Each number is 500 + 50 x the weight over its row's rms, rounded and kept within 0 to 999. Layers, rows and columns count from 0. Numbers have three digits each. The size before them is the row's rms in percent of the matrix's.

# layer 6 MLP down (transposed), 576x160, rms 0.0637, rows 188-354, columns 120-159
097:501551651553615438413518496423463530496548470524476517501536550503435456497487492497354520508536528497536475472577475434
106:474500461544510516558441519525486421556385517494442490371499573475500457488580450521504571557516526531533531497478520536
101:570499478509451471608518488486587383573466461480514499476578546453544556410442425537539450514568502526501488525501505482
086:518457424529521575548443472539555417498473517530555545527526537555507495469508446491554585596435471492454615555488529480
086:561463474480419561522504516505506546538460443525460492481496569483503422496507495429631519610451483519560445504375516432
093:467545417548463469480502409469498441471473525499490464554433598551411485480491505481539631507430487516475477532553523607
098:537421503461554478477548472506529627517461454543543532618511537506562533427509463492533557492501520478497542448521549552
091:490546397531491539438404525561521523471527468486513629507557489522572490541496558460480529422451524513545528595433519510
097:539446477543486508564510518531472608496432546499453455470492605425553473469481589547405502473406585521516462497485569474
085:466465556498589394529549420479509520442545474548518478590455466528578519512458448497515524444514504474548470486527507538
102:547436569450540494449438470522490502494504484503492459488504423525503567513441454601454597504488543431532442525405456531
107:480502524498498393507444508499435511572607446470487509516533530569525508564459463497507512477530548609600512492445528521
101:507462462574550562502428494574479471464632553493425510554486446604507543429488572461449548451430557536413518493468514486
082:455493531393428473495522504483530476422579526517541588478519517545548470448381469564556525491458457488466507414457544409
093:463505578454553552512459478399407506444568586505443514540640500470492536615475492415503380527508423455568476525503490531
100:510551533461486385557485503531633422511528468514502465534537446534489454428515433505512541541396569439431431502404525497
103:495491520463557535504531504545548534538508439518513522560490495545504466485480537458493515484447425525515473452561530584
098:463483415508512464481509461583535523522424613564512529572560579541507619491501519439482485466478566406504507449453517527
099:488512491398524465441466403472600513526559469577498565407565475525485561552478492541416527431481527525425512502415543466
096:486548524579509460600578486418468494475468542473512492515517539382446456562461468506547477542509389529531523488555495518
085:542449471521534490478503483435426531605545525534511499458499527449524539495512490425579440430487415521454445473464513483
097:476425432400536448472475438527481482563396477508487529503487446567506496525465481481432546535413533489569505452549568469
102:536510543508516448472425584424498487546501520431480517554545472560573573467514443469562506488482526502464528545466535543
086:486496455542525495537472525426449556467596440511523446422410551514470556431553425482574498484461464518466406553500437454
095:519544521419559537426482498530561441509533437542479574499594445515573607548536397431440438498590483407540561523462577426
096:479539476512479393488485562543546431585546415446495491387522475517493548399613487545505510521505395450539509445515539530
092:464559505475456584426449542537480563419494477505485624548559501519527465517463555565514497521437565528529523432493449552
099:465504527642499528549577475544503513555475474571475438506488537450512485560415550430470508495539470418452481530557498514
088:623590503459491527560524565520559459493459475582475512540416539542586520522448441560617571542471443501490505438473600447
097:536525551523546439507511483454541518532492489502539479512451527516492346533511530451497581479513463471483462537633452423
088:558413432529567500514483428455593453567559487577458476574516467437525541531497401594522499434433435512439489511547492556
114:458441538534490467503525553512464542554380516497409516510473466506503451480420523446459477440436587506397533535507568417
078:466476429465446498465483564506554466454504411496434503557494531446472445528530516454500491511471564427531578567530509435
109:474533494569457501432557461503552433535527492521524592472485447411528488453471533515442511403613524457563467510466548491
101:439549527663555521485419493456453480524547528524465478519490536547536530458438548528500498411518559525497470528470520515
103:454475444488536461447522536397491547586508433429522557463427539489523540544502473601459568565439461490577582422595448446
097:516570407474435502532514545541546487586417493499416445444497552530549567467519465514428642508428500558491491455414539462
098:561583552496576548508434505478493453522504473436402560523501474537524536474566559468511445505402515501439612518495525592
086:433544534533381526504507514437547602448518436464537464452423510560527452518500429446549522555436564555534567508424516488
108:493399457470464560466423521483521516492513565521533562515537483474509484470526461370458466420502583501502500489476568455
106:499483551447501522414474458512478480483505508542610409437527421453509531525442477461444546454518480511471515480486485496
097:536447502575374457476557516434549532570460485531498470455530522542569476468466421457529505501489557414554509510476594584
096:402557571513472479465505531520520486490492459551538487525576574620499509463470600529405576571480458509539457428504476457
093:551446457442492521450462548430531528471501341554418549494488572450410509481536509434448484439589512456564507561573450509
110:487639452604514515539516452542536454568439501487468507430586492408420448530628524509504474480425482557531501417602541502
120:460477516369433512591467485508398504474411496488598462437580505492473501463447500471524450435375535492493514499515546551
106:459524438500453478467473465467608460453461467570481519404533467604483521426548408449571456534524501503493538524463607538
102:574546460553410535575513512442486533491501513418459631518513518431422441478505582438600466518499469473541529424547473579
102:485536597484493535502473598506471613571474447419436573498503513485587433513387539459575479479484533460509497532443493366
089:532508423521578569500496416509529585447379433539496530497488492467569492474469447496498554478479516509537469484497451561
105:523492532563526477583430516560506461463608495518476531496538596526615425434518541420514420439546479475589469458446512530
101:561530503631600455497456493497519483469438536494559566501460587470502545522513516458489553591478466536505509474501455431
096:558532535494456478540551496454478467518591503488393468545504608523451461517512512494432629512536533426565590531485521471
095:561524560492629438579527523478516476512471523450537476555539561475503543506412471449580499551475531532447521559441450539
124:484583475452529502460456602531450579505564496452443505406501437513494582480509517487541496508592497486521559492478608503
099:542512526528519489420549456452439498483511537436476518591440404554533503526428480546421443466624524452495585525477510476
094:505535542491524530470552476546586442543512467444644524497594453547468554497467513465484422465526459541503560485477562523
086:479541466533469559498476510395507515520533592519412461584463502466522546544470433522456475470443558479538540462451544497
098:520365431426514490436542530511568493497418448522543540598520544492452570518522467526471530497577498467537586443512517528
111:421527497493503544508457484432561507437493548492455669435548438439538501449498429617541494457465543499399541473503516520
083:536477342574524577489464419420553416507532519538498636523503480477503561549491504427486496485532465486511509471450476562
101:474532495541450458433413497596458528547486484490442452542541531476542510482498549535435436513552491447509472443490461510
106:391604492558501544521533528487545485545496469383541462450490503449426472429422506494498544484399429574518460547564502434
100:545525522550484548526533446608494529392432489515400490418523489480446509540600445377448443528484541463506516488531515428
091:454546474432527466455539489471414524483442508543458408558583545498516462490450526430578593541473467461503485429586513488
100:544616489536523510506431451553562449546503449451537422611471445549543471462522500476432516424538480499597570562546582550
107:492511517527498415525518462534492463521478512518522616509546510522503625484524468528586423512544518610460576602557529465
109:456491541554504427476483525507561499510568430600502448519484488429463522520505502545475480514464430442469527378481517487
098:409524430418497523469416407440484507494486500537434527544513485469551503467530426465467496528520370386588498460509461511
117:528586462420477539496502524448606481473466538512526509543500496529438476406506435428488529517443540480526531518524479520
098:524559463530518443553494560483534550540529456573546472577478546593525525475520518516532516483509406517445565450514560488
103:503489479413511428452449491538493550505443556432448525362490513415467578560481427467461446434516492498491554466488541523
091:508521456444470500501467571483529563533499505548590487451586465465495546541408524484578610643496573571583513469479531443
104:474546504527537567525518471525476466533450484452519436515465467488513626507466511496399473508469409480528501462474493468
093:543513504543510519565492564578458505512403431460486458470505509373516467540533563579468538525479487511445557392487564392
097:478496576588544443522529504470467474478466602508443496484457437542553488550537490479558433504530517545478562505512634469
106:490419506415475478458433554531468530501533495452519512524522451550384515413475552533456512448448465539502457451471488507
110:564526535471430497465465524458470483489530566471532440574575453521485446546524579371449536548600485546510522571475411442
079:506441532353467506441481447478496549443512509453407571523578526560497506515409399429476604499562541425536445559530565470
097:524613503495487519455510522493483436539535563602500631546464479504389622509451483452529478401547497522443583498536513493
090:472432435473477527446490441504472543493502449547483476576488443544501421484487457572475553492539486579513480589531589496
095:478485414482544371466535526495540451472456477496492450465467496552449563573469546409497547440426497578584456571494532474
083:542475449459482509392500531529551536366478556448434560444466558448552580400511479513504526546463588449411565526561460491
099:490496489415468593442539433558433561428485548504503501505517426578543549483452438441491544557511487488577574507511559441
106:467571546534521401515439531461495467482562442480554435532532410455484460500534480408539465433556507510442564579560541503
100:541452549442521435459435467535447557491488427428439474485510457568569592518454493455504478508513503471539500455503479494
114:526631528534498528505554484511439450586514559524508578580546430516503463546452462485467472470502507553545479562414429589
097:531472457445450415494452431481472543467440463515472482484474509476516501513496600494438479425496524508472540554509492432
108:436424475505552553530536536586400511480540500508574508588550451511540527447448496489521536484428515506477438560517497531
097:552473436498413526523458505525414449525503432488483545488503567594507536577413510503469542420528551434507448531456440553
108:460456480437539489509500423449572507570496523420513499522591503597497521480440508482403484513540489474474471559464554454
098:574540540490444506465486498522560556500495531513488496547499532479460560469457566429403518404373507496490507571513529470
111:511442518437530490506344494617570578509467498490516421574500491472455539469506425486546467560460502579511521421488499514
091:493484530422520520515485474435486512472531445472480479573527486473479490470502523542545486491409526533552412476468426494
100:492512532521555526532447428545459488477395392482562459422439521509470515613494459412528523389502465528410587476557594502
101:428501530489513530458567435499491536439411592499501512462562482556477501514443493459487407498455484544450539529452512497
100:442499522494483511483442621481589575504463490527496476497508474567455517508483421386515506450464507494501507428502502409
088:521512511474487487455532470523473570485499537495527494539501586496440565519521481446416471424566548454535519506499477460
100:509543507453396575476453476486461472592512510493531402594614469493494521506504477558543516510525436534430497503525501493
091:455459550472480502531495538496564494442484462498538523478612478466474444544471510504430452452507597474487506578469584426
103:504638519440547543476390548547515546526529492458483431579518515471488550463438482464552467537514433598477498488479569496
104:522459541481591626548423473442555555543511477468450513586469482458480481499507476444467521485483471483560487449409481517
090:618506425482482467539464518474403492482526518523432502582483505440512512437461476601478483431461494476497466590497430613
107:387484596453469546404544527593412476561527497548509512476521445503477499504472502466531499600459432428466472540570457512
106:476578450546505457478530447499468463533489522525496494443521439589452580461508579395563529452525542447462486512426452456
108:542570458493507471476480532459502548508545542433515429540470498536499455455458530524445560520448514566444458438430558523
098:594405510437459465570521497584469490498432467510542405464506463443496511529629544516498478416433539504488470508490564521
104:514496522381528546515474475477483416508427536510512370431487473462542535468496546512462462487544548440461487491467589506
099:450536459504568519495428468514525454467463430541437423421497493523392401549475515499548446475513449513447532554412444504
106:496561480442452511483482424565417369556538494487427487543481472603495430526438475622438581530517501587571552583441574510
110:483541504569584470517482394530497536589466514507490463526474442533500462488401462426515470473477456533592531524558490582
108:606532462495464530522443448527527537557502480546562458544416491528550657458507394522467513437528494518544506508514429458
103:460553481508474521469530519484470502580489476547350395517539389444522533516515626581521518516450483490515515461507545446
100:478475491474455412518555500601391580510484463453570468547483502452553490498474546508452535508473396545511502470472483547
093:462479479534528392519488578480471494478517484439468439442554564496515477490507506407487488572509567558497509589532483430
101:585529541533555482530468508599413493512458545469491586543457484520544512437504494383556456497487494503563505499480528534
083:625523499397515420441516431491556552559486600476568569571399522492570551409479511505556512573474546520566433548554574506
107:496531548533386485573481468557517533513465528455569491465461462480465488543480564507530539522495494404396614481554439430
149:550602533546483461592483515477609477502572502508499450536511535461539552501567409443509461567573377509551551525535519511
091:497505448455413467582595515459423537418464440424542461475572499488545436447472534561492570560490536527469470483527439487
099:479535473526452600494496451499447506423562538462490559483526534572435444562560562370514519549540494459583532578423547503
098:462466448452453506489602511442485564533635461490516512491519473534448515451517503515525496505603543534583563518435569483
094:424648507494477579514520450443513539524419487465548489517454538619492464529497574525543544387488482464571491555437459462
099:510427463526552479491423460502569605438533439529533582423516543574492541440537492421528510588531502454476581426521514496
098:462597539435426562433484465507422458490464501506526520433481516481422444606517604588481523508528563531531544537517510491
101:504480568552507472536526511565488523557630439461490552529513558515534480549532564488470586595553514495523520513488482515
096:436472541470517534502435489593552482589502500451524480365430451554461513511430497545494556577454484578555423552521415549
093:485571565513538545479430524470490449514436471537566574523465393451550441513442559480428464509558447425503475420405539486
085:499554483440614461521570556497486455511474482550531573495540495467501570471523524471495558434466489522527593527441511462
099:462510545427556433361456433508458544496534451504657620530478511512500609430442427452466447518459454521508475485530480560
116:512509570519545511437519476494468414515534540493562541506453446554548474503526461575564452468524536463439479500524532515
105:460559489483545542545377523536478517469490396537549425539488480466434515602517480454499409468554488462429541527504491410
107:472480534473453471566465498577510479602538423523476492552493465487479568492501512436510607556428461527437520518473477487
105:594472439500492516550506502494523523458596568512524441503487524485384582412580560405515443523458446509568537526527549467
102:425472467454433445478511503455516501497562549439481535511456469412414543535437377443472479486532459573464586442542458505
103:478445451454508505517520613505563429453490540476457515460461519477524522481484635501459470534525460457556546475444488557
107:407536470564480478572524429429501450542528542460447558400481507451515489356440608539498522442418525570452496517630483553
107:449593512519522489552540570397535429531497492439581503401454483565511471482521522500513480466488527431474512491434490544
103:505515542474493508479548423434507502513476513446461540429572460537537479463467524474565462477590530564571500413532490517
113:535598451486447476520454463600524435441417417458628459566463544508535601458569439503448468474524476513509563484440558470
111:512532550526550400534412565552529497563540491528500468560487518521617501504547503480535490584584491478584489568527601516
092:502429523399478451460463475476515550534512491495480525498473591516511473467531394488479476530512504488504601528535609464
110:560524466517554526489439532575488561475430458552452415452461465544475462444491490554463530613490515459463557453517534551
096:541591542492539471487517430485457621458549494432585501570474484519476461465445384418542493502497484539486475598493482581
101:493427475486598447494539571491465554561339487528484499557517490599591619494528426470598539488539601530534545455511499478
112:458545576468446517501508530487578428440493495405470482473541541516532396444524525516453469542474506582495434498400522512
110:445491470519458457530455520540527423523478516531498597456518485502515449537410441530498457600500485497421452486508550424
104:463510495507439457511448492526555523422530476591413502502594569453450470449512494495492484558484493479410484453532456421
103:502553600554484631565553408589494448504449455492543541536471471433549473552492487501478545510483486489502456468453511554
097:545512473398428564530490532559374579524494438404534479474452487559442547545417567601430542460490508484548501425533498403
098:547404510543429526522441476579575431526478394542440481466505551465542486502562611581494515490544508501494417503489556507
092:528488431412547444517565475449506506484428535494492491387452468486567449571509485554602573500447376489489518457531585502
102:583582514484588535576517546452492452450517484504433531579482469497548527518442518545468522508487537516513506514520585470
079:506417574539494503392554531490581495461503471524466501569579529400555486464554485439487458552445537517470539571467512340
089:555483500459425528484478582426534569523482408552522519412527489544457503456502478469557537480539464490581572481467458477
093:520589497497508479580510589514595508584497489557526520481473468473487424577483544467549419623516443464529482562499510548
098:569467480551553508473450502501460493489500420462422511533555447374520566485495513543483460515529482537491396522525542528
092:479475528550564428541480499463559457526522570507516511580559526519482419478493419537485512488561474513448504525567522511
105:505535501473423466537376512584519515488508459503465440444517472574568544547471559410385514468573519534453441453447504495
108:417505542415491545430450548518459474509484440479481469500466441514468448524478608525461503523536500531416521483513470435
083:512475624441459488454507537522498434494486500515521518571559499579543510440399487558438415430470538524488536429472422630
087:575547457518533479452499581569548528473486486472611539500476545482516482521484589426414549547446551442626489498493497451
116:590454469479426446572501492426487464555434520433517424509520514487517493516595488516477426477466387487609541543477500603
108:528438456460481513404520446473499454482481526474535458483484485529460478554608444625423482486515505473525485419472501508
097:532417493442375514444464509463500506457404588466514543518499528601484513478577529512511571501518599501514476510524544594
088:500477504564543502543520592483509429520568445486508517508495547570466526494503443448439481503445446497547490431529558459
103:420496477558459622479473449491425554457533530507480551486551504465404565482435486500560521477525466475470446533424492535
# layer 6 MLP up, 576x160, rms 0.0746, rows 189-355, columns 120-159
102:355526506425482493521539504449570520512477518517507454521471498514570513466480516591476506447518629401454544586437503454
103:451586541552478530507512439565451472530541478502512462413601461433499545586545479521387495538600602494469467529497557523
103:525508447460437432521477579465482505496487482542549473493527434518473502477578500584543498441464517503419461526462453557
101:444531517501487363559572510524522480533548553536542503544401493553525485458511523575457478418548531504463490535519497533
102:554436521436492539548505429549678471470561535505463474493516475524518479496508527528454485619500481457499500438422431559
102:474475492544469492449529574453554566533532552589481448463527484518451453608580408508559462538565513539529572525546543470
099:572547492556498530410555535539510528529538513529500484486599481460554510364357565497448564506499521435571488598424583529
100:420560419523496552475635430465500374520488471497472496537545489518520556442506512506567471524551370470469461505365509576
076:487536446550445547502512548466539544510535523550514576444562570474517563493518496465538441620610490504471518454436528419
098:427488423527525527505478538439457493615525465439477404498528517466425486434430506503496462508523478495445505445525426541
102:486457434476515491571488517496516510538498447456535544569344510514449533560473479571508520466489453468415582484492451515
090:472496528506529456556580513407539556574501506479599517419453550494391441566515534549554500519533487487568452486451518470
088:482472540560578487604521430497535493526483500576469452569438532527405472460466577504579516547493514626537554556488406446
092:515491420557465436433483526533545504484519510480560459481552518544578541451482480569460517390459519451456513453503501469
104:557453548549549494429539500475498523478531429451518569542460427570487492529408447427514568501540532517536520404602430623
105:484539472450470509501535487490495506493520512523550478496438531460477447481601538447511537516515485467449512605652530514
095:468441612558492419474538548465465553566548512524539436574482484489533500392470534480504390464566473533521507516548376464
095:486527433466588535494570538507507486441571569474523455495494530568493472449531572503506613528511451479459501484434432533
088:613456529493477411456457494541442569483506491604460561539376531489482529459531489474490584555571464509490540412500462472
092:394537456417447525475503502477455486475548517494470482514530382549511471417493482539477484548457596409517530469423575594
093:458511558641418432557463455440373473472511412462583540593533625554422486498471422584476498528481539502412504595431491562
092:468407542601471534560515539540522450439522538524456530473599447522490496546444503545480415451456609458433536516566497503
091:508581545455482445465518535492568421487476491514578508446508466499546529573491533548410457453518571502489604554402455459
102:524496539480460441483531498475534508534465501456468492573462469496503502489523535510446562476477493563464554595475458457
096:520507558514504502454472562520391540522482545490541546485456486456466512469595500423392479436466530521412389614440475446
098:506478510419545471521569615517516499585497468410513493483480530404495477536674551417518389499532500516528524618546412585
100:455510499465547491533441578481512539557505498522610536568494515525427448503581513481548473481551550563543505532573536499
097:564424575458476469530462468503394495590486497488509539496493495385537551494501461412486454498507499502430465527474446471
097:479470447386507447487581585528593515465611515491411482515536512418549524520510574567588404531540444505543559479558530541
092:502462488450464576527523619515443559525549644475541527424484452575509466456500588397526484585575550506529487440447491492
107:550507478479579440573540508435451543411472500595542478473472465544513440558577421547480523558551486443503520596522500586
100:522587615584413408552531489566461534467551464523470560467434581376495475375469478541580480577581509504477481511527588488
106:449430551518525559518467486514509480473564521445570479412524489478475472417583520555427530525569518523439577476540470507
103:569430506394420489518569479588498480441535525522478448470410472511452503485548536430470522560593481484539480500572436557
108:481556560549474528515471501554593437510488518561512512542498489452526486532457529488453510546513593438454396494419425474
097:492544531467490540538558554522435556496496519452487506541517599459365394490496578587497519434458482479472457464458486548
095:480433392593500477542555498574445623530527508487485558464545504405518382481501468387520571422503585567495509465507468505
088:431554486475504412495584537492445576483550390494465504617436571486457574547555473541513471518547516519450507556541501496
098:434488445482470557490576560482477568471494418548578466579454472496502438486431440527509538563502468493461487514520521533
097:471488485502398560502509416460527481399479512593429445538500541492534545470463573554485437450502548482486466567525479460
104:491433609524468508458442463602487535496539542560481446508486412505497429549537520499480424489489464463459478516562469503
100:447487568430469579517422535428462504446539506518547484492471488395459534607473503449551526512527555521511535398488469420
104:496571546502509592515496419523574426529590619526492489440471526497544369516482455484473515482540518502552476501478526485
110:497624484521534436384501552523478490505477414505589586457475503457520514493545518449557604485514487501500604484479401550
113:513535524462530527558538502483418566451454528495519499479504484510584587455468503449566499506480675457486423434527573465
106:545492455432464565633525504516479506434478496442486436598510394405422464510457531431398497492535479465502488457497484588
109:446480527504516462575400561418431496485504526498525459532445538535500457565535472435495428562463467527434479493446393465
096:496637530510502442589609499410472469478465563550581577570445530551476581551563525572454550605435501490478524536394550509
101:472437465587629479485493501542578542566563519541457520491456515473479509516567446428437456495508516486454459566509557565
098:531488475513434369491455448461560494519511462484524473590418447524521491496533512581523507525436474531445465506504475464
100:483471533517401520542588466398524524588568534484523455483501516459438549534500485501450525503471530473601501533500516466
087:490488511535510396526511465527454512503499429543534511539618517624594492531411499490531561517474523416511465500437424509
098:435477465481511497506544497529495508559505566552507435513504424537571439520510519396443534502484652524502628493554507492
109:435376552475457558540465454577506485451503532548514506487475505506529425549454649420435479525492531441490546475477476474
093:449459544394554463531489434414518405449546474487536482444495499514434476426509459439509553503438496518512462424510499557
093:499529508624522453464470516440477475445482620472476554416416416474518452520534526482443482448482550552494512636528432477
105:447455585459526506499479519533474564518577601484559491478525546461394496423516503476468572549448478457413510522536448486
095:512586562458407479535582474513448521554553454571488424473486524432538508469598469515545476494459406520524568545466431438
111:474496544554461473477510503478559535612552455515520487523439570424470572442498488479380454398590480444524515455460490464
099:424485587466406461514473492489520442438427597467558418512462509383584498472505516430545560498507483546466381514457455540
093:523559594444533454456563413498485489461494539429593506435470504538483516525635567452540437454508489523488529388519545426
101:466479490597541486510497439498497494602561554542491521486488541498499493459527536445521474512597537500435459498539445482
102:521495488523480502468591447436575595431536462468501421513525503531567577616471592531486548459556570546499548477443533572
084:599532564504503487607480434501539529438442522464547547443578519466448445542596537517460488499521564598488384461448570516
094:450472538489466551480497507417574554525450540495480442526504450483479430498580533507544460529435479494450450466445492521
107:526460589505573501444472468498557485626484468551605443590438564537454481492533507544473522461517458478496528622439551588
113:488506510506486461484516539420548577463478588486646470472550469521425494454536500509457505529525476442566536466553523575
100:560495464516461515457510466473425516480443453544501544500377450450411534483482552459507488523499635445520499503521500490
104:501546569398486563534538498482421549472595545581453498514493450498518426499488537528599469476431540545602449446545518564
103:529433470429505543502454442504524483499561471458410489465495471453535478560473569465498422450535504477497441512413532588
098:636492509598458533552559463445541544472516481516491409547495506521508598466592561441599573564427564494479507478559483570
100:548453498531509521401564507625465516489475564549543469591478563442458545564529428479425404417507372499403578543486512468
104:558512448498440566532463442510428510449531524495421607541423481544543480524497512485437530477459459566502511513441484528
103:460547572460472495499489428458509512467531451544463510569466476518556456472425484517438423504490509461482523623393552582
093:501518519486503530555470581472497555430534538506486527535585540480441534580471547526362483529473587534558417491495446543
102:439502559474532437506466467509426539361459511608527440437468489536527571539493485497590479474535571428491465482520457473
102:477524540577467452455561461497469486528550547512526543503534578477479441511457508541550503555551412518450503513441494481
090:526553563543552454466560426552597509602543517443476536505510523484434564460536499483504496537635492463474430458495511535
107:428474544455508443454458515489587532490484456436567475393490551494583497499515509497513466475363511508500538523436556559
092:469542463542494528477552534514489453475486601567475533527438451607526441482577570477546532530540460550568435511538500489
096:467533450609439567445530439550497524466535507451404532375403533462567445518416467580569519585532517528512469451481508463
096:475472395436519602590539594414592564447503507509552489473484581438557465486435554487539555507512514517511564476600435487
095:528491566504438524414562446416445534500525576573530546490416456567518561540559527413561419536490557539465494569499582541
096:428529545504450531553468508538539442472597534496573486504429524578463503505445563551515487498578444525560485421488485479
097:524474570422501520474470453489479498493529512528521494564382510444391514515529579572530532478427590571519525491450480446
097:491447474546519417556483446477473487469550543467542461434487489493581515501531542501465477484534515493399549471513501547
100:486437531480393438501518547467468437492506458504602516420468536501448416517572555561501480566560562469547593486533421516
114:469546468462498501550608484384461576460484483456464418562480429458565507419594434530619551558436552476562418476453564577
101:506495534620424561528481428380465443526461434505555499483506414477481459475678470469480550586521594463543485427510522526
107:464465497494564488474502414537481473519515474517479448566452510488433512493553459570407498472486532534523453422389505550
106:475531481509508575486418528428433582570550547525574463496468523503543528419479560523485614514465546543425376522574576484
105:476561543522572546486467440425402474435475492495492595448503601405533482589448619575453510596451540523500484578510520398
098:480443519486520577591514542457571488510548479458438519630498534464370490464516547581479499471508586506520531484507486466
102:513534420442544439378527456509515532487479448587508556429590528583531521539581553537455489501514523483384509484597522527
094:532501521548426512473539483495492545545560514486521432543388574457482486523539531537469513468476404527522444563515525544
103:492490487511502503598496557516508498550445519462526518502409446538534496453459460616454427571489609503557433492550502527
097:485535505573546589589429524472452510502582481523528476568573505500477519472493465524543521496399548477527549478395493501
112:479516431494502459518453502476519572472522540536534418410571482480576484547479522458558524380476517508510447492482495543
098:468532498449461474545535548536492539453507569528515541515478527458515504524585507478538648570521495497454508540391418527
093:524447443479434572373485544407469499544488479472494540493414431503429405497532555513550498469472420493481448421527504554
103:491463544466489471565442433563462512411468408508521464521533516472485538485583498622558457543522523476475455451676429538
088:508527509559490445555507588486465578504516475595458492408524469583567575552545461450551481572607515546501449467527511499
099:474509484539461558565450514541566447472545501561475492547454550528424383436508475524517420354502462444446497411440552506
111:354446483557433473464549404565448533502537557445444543510474560478557494423510504575608445432578556493538447465516462432
110:506574531471646501489541507506514562494580500490477533487515557583425479477515514492516436527491462502509335526465552554
101:513530549595499494496444516509545485549590461572418453554534383547450488512504580484541585515484569598468560501434449426
094:525494493481557540535496489481553507463453425585590460574504495446591498445554617613529511436527472516446499565497478430
097:501550545568436485539457542527489526477500494519536430398467474539435459420446542457571542505406461530437463496480473545
098:385470585430443441498461543494475557547556544487585461526489429420503498521528447536411462504454536513511546532460519563
100:445413482506437566448405535507472558504542551562485546551515523489508440470596455559490506531475494587507491422514468608
104:548435596469479514614453474496441510409538583541523419585516443550535375449535543503496596467526517484480423403453511464
100:510471495479492494462372541502613460515479546504503474579445537476509586479582458482463573461499541503459461468455437547
102:559514536530522525525504506499457445538564533505537509437530517532467516523563575626538518491468509416406512445508534497
101:530532461452624477435522589531459511495470486598470457421462531527551471505455483563481512487548478522491538519382553502
093:503466424595533502442519498445544508451510461479549475446553525395496480430486496491537469470532494528513633457479484604
091:482487520573490508511512465462515386556506545535439511589537588516545452488476583464515416511487465526437483489532430552
104:486465497439601425508511495408395467475570431456474515513557522581521459559472576467520544545462506499506525547521471616
123:561476528537463541551523436484555508487476506492508452520467506492562474509488443444522477527529460410556470545542531590
093:440547610468581501525498497450377512418565557536514455471587548553412512470503578446485495610550550535485428490387548453
102:524507572427556445559546489532576494568491478477457471537561474483531456359534507541416500526508515591485449413588463427
099:478466489533503458606478470453560398456479712560468480472431571485519478442491524451529508432410482491503409577510394604
101:430557476458580499463590406421478427521486497521474523481476496480505454552538519444537472524588596514476543493450531495
112:502582488523502446496556483572385475485478550495585496493470465491494482403493384649467517547519536498507563475470474543
091:500465424505504509583472558457535532531452523454627462526456454555582456445451530491474449559434389434501503465508552552
097:493488504541567447506512494472554556376477521490551477534482359440493497396450536486526500387588404528463582395454466418
106:546546447548508456534488490475418397441547506516498516508529457521438482593493516578491466532539486409442619567455529532
097:526463445539481482562508438515537522423447493527504403409455440494566569491541462544541557429519465496511468528534503513
098:564484528518363483489443486428513451519412537518413464555529433424510507476617465453516353540441543528472576483446499498
096:518494479507478486423548491443431493514471459486473434558541490528535562483531437534468500428554554457526595472436467488
103:438490490538490457528428553450632498435600571490475524388438471524462501500538523456531520487499470481562504471455444539
101:538451447552555423509563539585502501508475448479480514502484439521514578399562548525501564492389528489540510483490553594
101:499495484519519450471399513423467486511546485487459509539487392531556532550491452543549493540492459437522453516455434568
104:533445472345495538503447524531436527534429587548492576550511467538450564494464536464487546510555537537438518434443462515
098:548591510565509489542569562538490568487544549518546405485460511458495496488516522510546525504396455478527505484532425510
109:438466454497509557545521580439424506606547517560591551451562550560492530453468471459657582377508475479465466629531406522
106:554473515512424476547492434575503554552503645436483428442482540363517504447531549534508519455560521505494551501384543501
099:413516435477528446483525385488493489477570554459539493548514470517539500499527539457444454495495551442412517476594501498
097:500470461538591508529552374447490468502416439537559455550483567466576563568485679476419542522506513401486532527456519492
119:554522544507580539486524528503474478408463520513601402509468566532515494547428441510530468490481569484578581478555552607
116:515465561556454445523562547525497484451446485550506479485432458533595506554469463546466519580571541481496458474492559602
099:451482473517520461537549600587446470459508493468465606501541527568458435489557561519550533504496489505436472577505459594
114:478490507560466430452567511518550514544558446472491581549528513499509451504499604577503493432507533524487494479514429529
097:484529559520512504422530549473509514407612604523472440528458528554542630470435511571533524520533437525475486419491481488
104:539552489523441498514434454457481432547526532604476490526367518406503468536399591516485457526482505424531438530474534520
107:457505499581437477546522443538439522512527477499523507519565490464536420460478593469467489565449551487525473461574475547
100:437386471496531449418444494495496632497544519561494506574484495413555456430543581470521510491475531485538501469553554587
101:504447423455570488470494561511457475550475449504540462555503499465500513611543453515549494580471520546450499586506546495
098:559502473520421550516579483527435541529451484517546415536501451459447585512534491516505477558495450482602456500519519499
093:480501475488565496507520588468528462545579421505506450499591486496548517477566547585541465432504476450512492576504469490
101:447438511479547521496495497508445470418512490416580504500578526484415471571513460381541509456491449495506561564471382504
092:416431521585523548383487512376427560493528599556456437537525476448470480560362475414492477449432503511510483532532489368
100:488520475561497473605483558513524514610525454518553489526554500494556528440488555557532509571481545450495474537508484503
096:486544589527457517509460569451411482532505467417482482471487575529547499445582489449448469450550580583484512485514514589
095:447469461412548505490504487480463480524500482604536575451498436541551537515536533582498516459490556408423397424522562447
098:534446466432536486424501431449470490434555516481463515479551494550454481430518477492531613548522546465451509457524473488
102:437493531388577485527556415427503556553473553492599485433480435493497416426494413510562476475448468466470510472520504459
103:469491502586462525525509507479479600546426504485480478476480566452516475556450510540536480481480532479452513453524417460
099:496559461433454534556467468419404462513471496574526459561598490507427528491461496492536558455480504460526560386481477569
105:402480514425558482427429506495391484445554462580578451510432521527451413613466569507489489472582478495500449500505540558
084:591528472580485607500479547481441471548501545500518501461504527494497523468559581558597557531620536470512403606460641379
093:440484536451531499436572458506491479506516485510469478409449583564491490540446493471530537388570480366545464427439519512
119:478452455496471463569472541492537587516474563484474499523430491451473477524504495493550446472495457502513519453500503554
110:528596568495468543464491478509456340457596482550589535446507454528550428551525589535454510503476523583544450595360529493
105:449539491507523406577478494507462542428446543558443519500406609568539440568539454458504418466478469430511486490469453434
099:488477654560481549444471476404503568587515520535508441467536499580502507498516437493553483460542480506514524496482481414
096:496441417579461548445553554450511467464518551528511503442468578544539460583418653529529532543555486523476481512449458585
113:539518481467416375473577626511470527489570494577486518525488426454518558536494549504488376508496497433447394422447482537